Each number is 128 + 32 x the weight over its row's rms, rounded and kept within 0 to 255. Layers, rows and columns count from 0. The size above them is the row's rms in percent of the matrix's.

# layer 7 MLP up, 768x192, rms 0.177, rows 669-673, columns 96-191
size [107  96 108 101 100]
[[141 162 156 101 115 152 112 148 125 122 131 150 128 185  80 129 148 136  96 117  96 122 184 151 155 121 191 131 152 156 136 163 128 190 113 151  92 117 174 116 154 113 153 113 165 126 133 194  78 110 183 183 141  65 112  73  93 171  76  84  90 105 142 161 104 165  44 156 145 146  71  89 111 146 117 143  99 163 130  96 102 100 152 111 115 118 106 177 100 114 142 146 132 108 137 181]
 [169 144 114 121 124  71 168 114 136 138 154 116  93 139 151 139  77 138  87  74 181 103 121 120 193 159 163 101 124  75  90 130 122 172 145 169 139 125 125 127  88  96 186 104 121 144  97  79 148  98 131 154 156 142  84 148 144 101 151 108 114 191 151 120 118  75 133 126 108 152 134  69 102 121 107 160 120 101 162  85 196 165 147 122  64 120 105 163  95 129 127 106 151 157 118 123]
 [111  90  79 125 133 115 133 100 180 191 110 175 142  96 157 100 105 121 124 132 145 153 101 168  85 107 101 101  94 154  82 144 108 184 142 124 105 145 102 116 165 192 132 142 142 188  86 128 136 128 123  57 115  85 181 105 216 134 141 159 207 108 102 172  79 163 151  94 166  95 136 159 111 141 102 135 162 111 127  85 153 132 131  75 128 156 139 114 167 119 202  89  97 173 146 108]
 [138  81 147 163 189 134 128 122 174 130 111 133 156 130 133 168 120 131 102  81 118 131  97 155 151 146  65  72 170 153 109 108 111 142 125 100 157 142 165 130 104 140 111 136  89  88 110 201 127 171 117 116 138  83  89 135 129 127  65  99  87  67  89 123 157 107  84 184 106 111  97 170 166  84 133 170 120 133 119 111 163 113  87 133  49  99 143  69 107 145 139 139 139 190 110 158]
 [133 134 174 127 159 148 103 145  98 127 181 154 157 112 151 158 167 224  88 179 172 149  58 164 136 153 141 111 104 152  82  99 142 128  90  96 142 116 105 156 134 109 103  55 121 189 135 144 197 101 178  77 136 127 109 119 142 105 126 114 155 124 145 109 140 105 134 140 170 116 114 119 129 112 119 113 144 158 162  51  74 174 104 103  80  96 153 144 124 131 106 157 121 165  81 127]]
# layer 7 MLP down (transposed), 768x192, rms 0.043, rows 669-673, columns 96-191
size [ 99 111 107 103 103]
[[108 108 183  72 105  97  92 181 143 145 115 129 129 184 147 134  92 112 109 105 117 172  85  81  92  95 167 153  86 100 101 122 129  62 136 156  91 144  78  85 190 149 138 118 162 168 155 170 134 179 146 138 131 128 154 126 131 135 172 164 140 159  75 142 140 133  83 126  84 131 180 144  78 142 149 136 144  57 123 148 203 160  68 107 123 167 176 101 123 122 146 126 118 102 117 103]
 [164 147 167 135 130  84 170 115  76  96  79 103 100  89 147  71 131 153 112 112 117 164 112 125  76  91 136  52 135 125 125 163 143 117 136  86 158 124 126 110 123 157  65 160 121 103 126  60 188 156 195 122 161 112 144 151 173 107 100 129 146 119 136 128 145 121  85 140 143 186 138 115 103 147 130 167 143 183 127 139 179 144 140 132 122 140  65 111 132 161 136 111 136 111 137 137]
 [133 188 122  77 130 154 132 118 168 203  85 182 104  88 153 147 134 103  78 116  85 151  64 215 146 140 105 108  62 134  84 178 100 137 102 116  91 131 113 104 140 136 155 143 197 177 183 126  43 148 177 109 118 153 156 105 174 113 103 166 115 139 124 123 148 142 119 130 131 170 114 138 165 119 144 148  98 100 136  89 128  77 108  77 105 168  92 149 100 201 129 127 133 142 163  63]
 [132 133 132 126 133 162  97 162  99 126  76 145 109 120 142 145 120 125 116 137 154 121 173 163  91 161 171 136 148  86 147 165 129 155 190 122 130 145 138 117 110 106 143 172 100  97 126 108  92  92 109 164 128 193 220 157  71 136 122 138 158 133 112  98  73 133 131 143 118 118  59 157  49 193 162 128  42  52 115 135 107 181 163  66 100 175 112 117 154 139  85 140 102 153 167 153]
 [146 115 148  74 110  88  42 113 120 129 153 146 137 142  69 133 101 164 169 123  78 140 129 123 113  83 167 103 182 137  93 131 152 129 130  91 160  92 145 135 135 151 114 161  78  54  96 132 111 114 120 147  25 152 157 106  74 135 101 190 165 152  99 138 176  88 109 135 119 145 155 164 141 136 115 101  89 127  93 174 143  75 101  94 102 112 129  69 130 145  93  96 133 182  79 120]]
# layer 7 MLP gate, 768x192, rms 0.185, rows 670-673, columns 96-191
size [104 111 102 106]
[[118 192 120 158 167  59 132 119 135 114  84 112  77 131 121 139 169 167 113 108 124 156 131 118  60  83 111 113 165 167 156 189 157  64 127 166 143 110 108 163  60 110 120 139 165 131  65  75 138  94 136  71 137 158 111 127 146  90 116 110  71 134 136 117 165 111 152 149  95 240 114  76 151 147 133 187  78 122 101  82 177 101 118 160 139 139 137 165 201 109 119 114 150 148 125  95]
 [127  92 101 107 115 149 147 111 145 180  94 151 122 141  99 128 125 117 127  87  48 118 147 191 154 151 140 143 194 119 171  64 126 147 116  85  92 169 121 141 132 151 171 177 154  99 197 144 135 142 205 210 155  94  98  74 149  90 123 180  93 112  85 137 162 173 133 162 115 122 195 147  95 100 132 159 131 164 119 130 131 145 144  60 100 162  93 163 138 119 141 126  99 157 138 131]
 [113 120 154 111 181  69 125 160 117 143 146 116 181 144 124 133 147 132 132 117 191 161 118 161 173 120 142 186 115  92 132  93 127 166 170 164 102 138 125  87 165 136 135 110 169 171 139 142  89 129  81 162 149 103 157 108  80  91 174 160 100 164 139  74 117  95 111 156 147 178 171 106 103 114 104 120 164 144 139 101  81 116  91 109 171  94 103  61  70 118  59  83 166 124  78 143]
 [ 79 130  71  95 141  94 134 168 135  95 160 109 115 130 152 184 119 155  96 139 121 102  90  92 176 144  79 105 109 171 128 172  55 112 183 161 106 115 109  92  95  64 106 110  85 137 123 132  70 118 142 165 142  55 118 170 154 128 174 121 120  93 162  83 114 124 154  77 174 140 117 139 169 120 127 158 140 166  90 163  69 114 131 148 142 207  93 130  40 132 104 133  95 178 122 119]]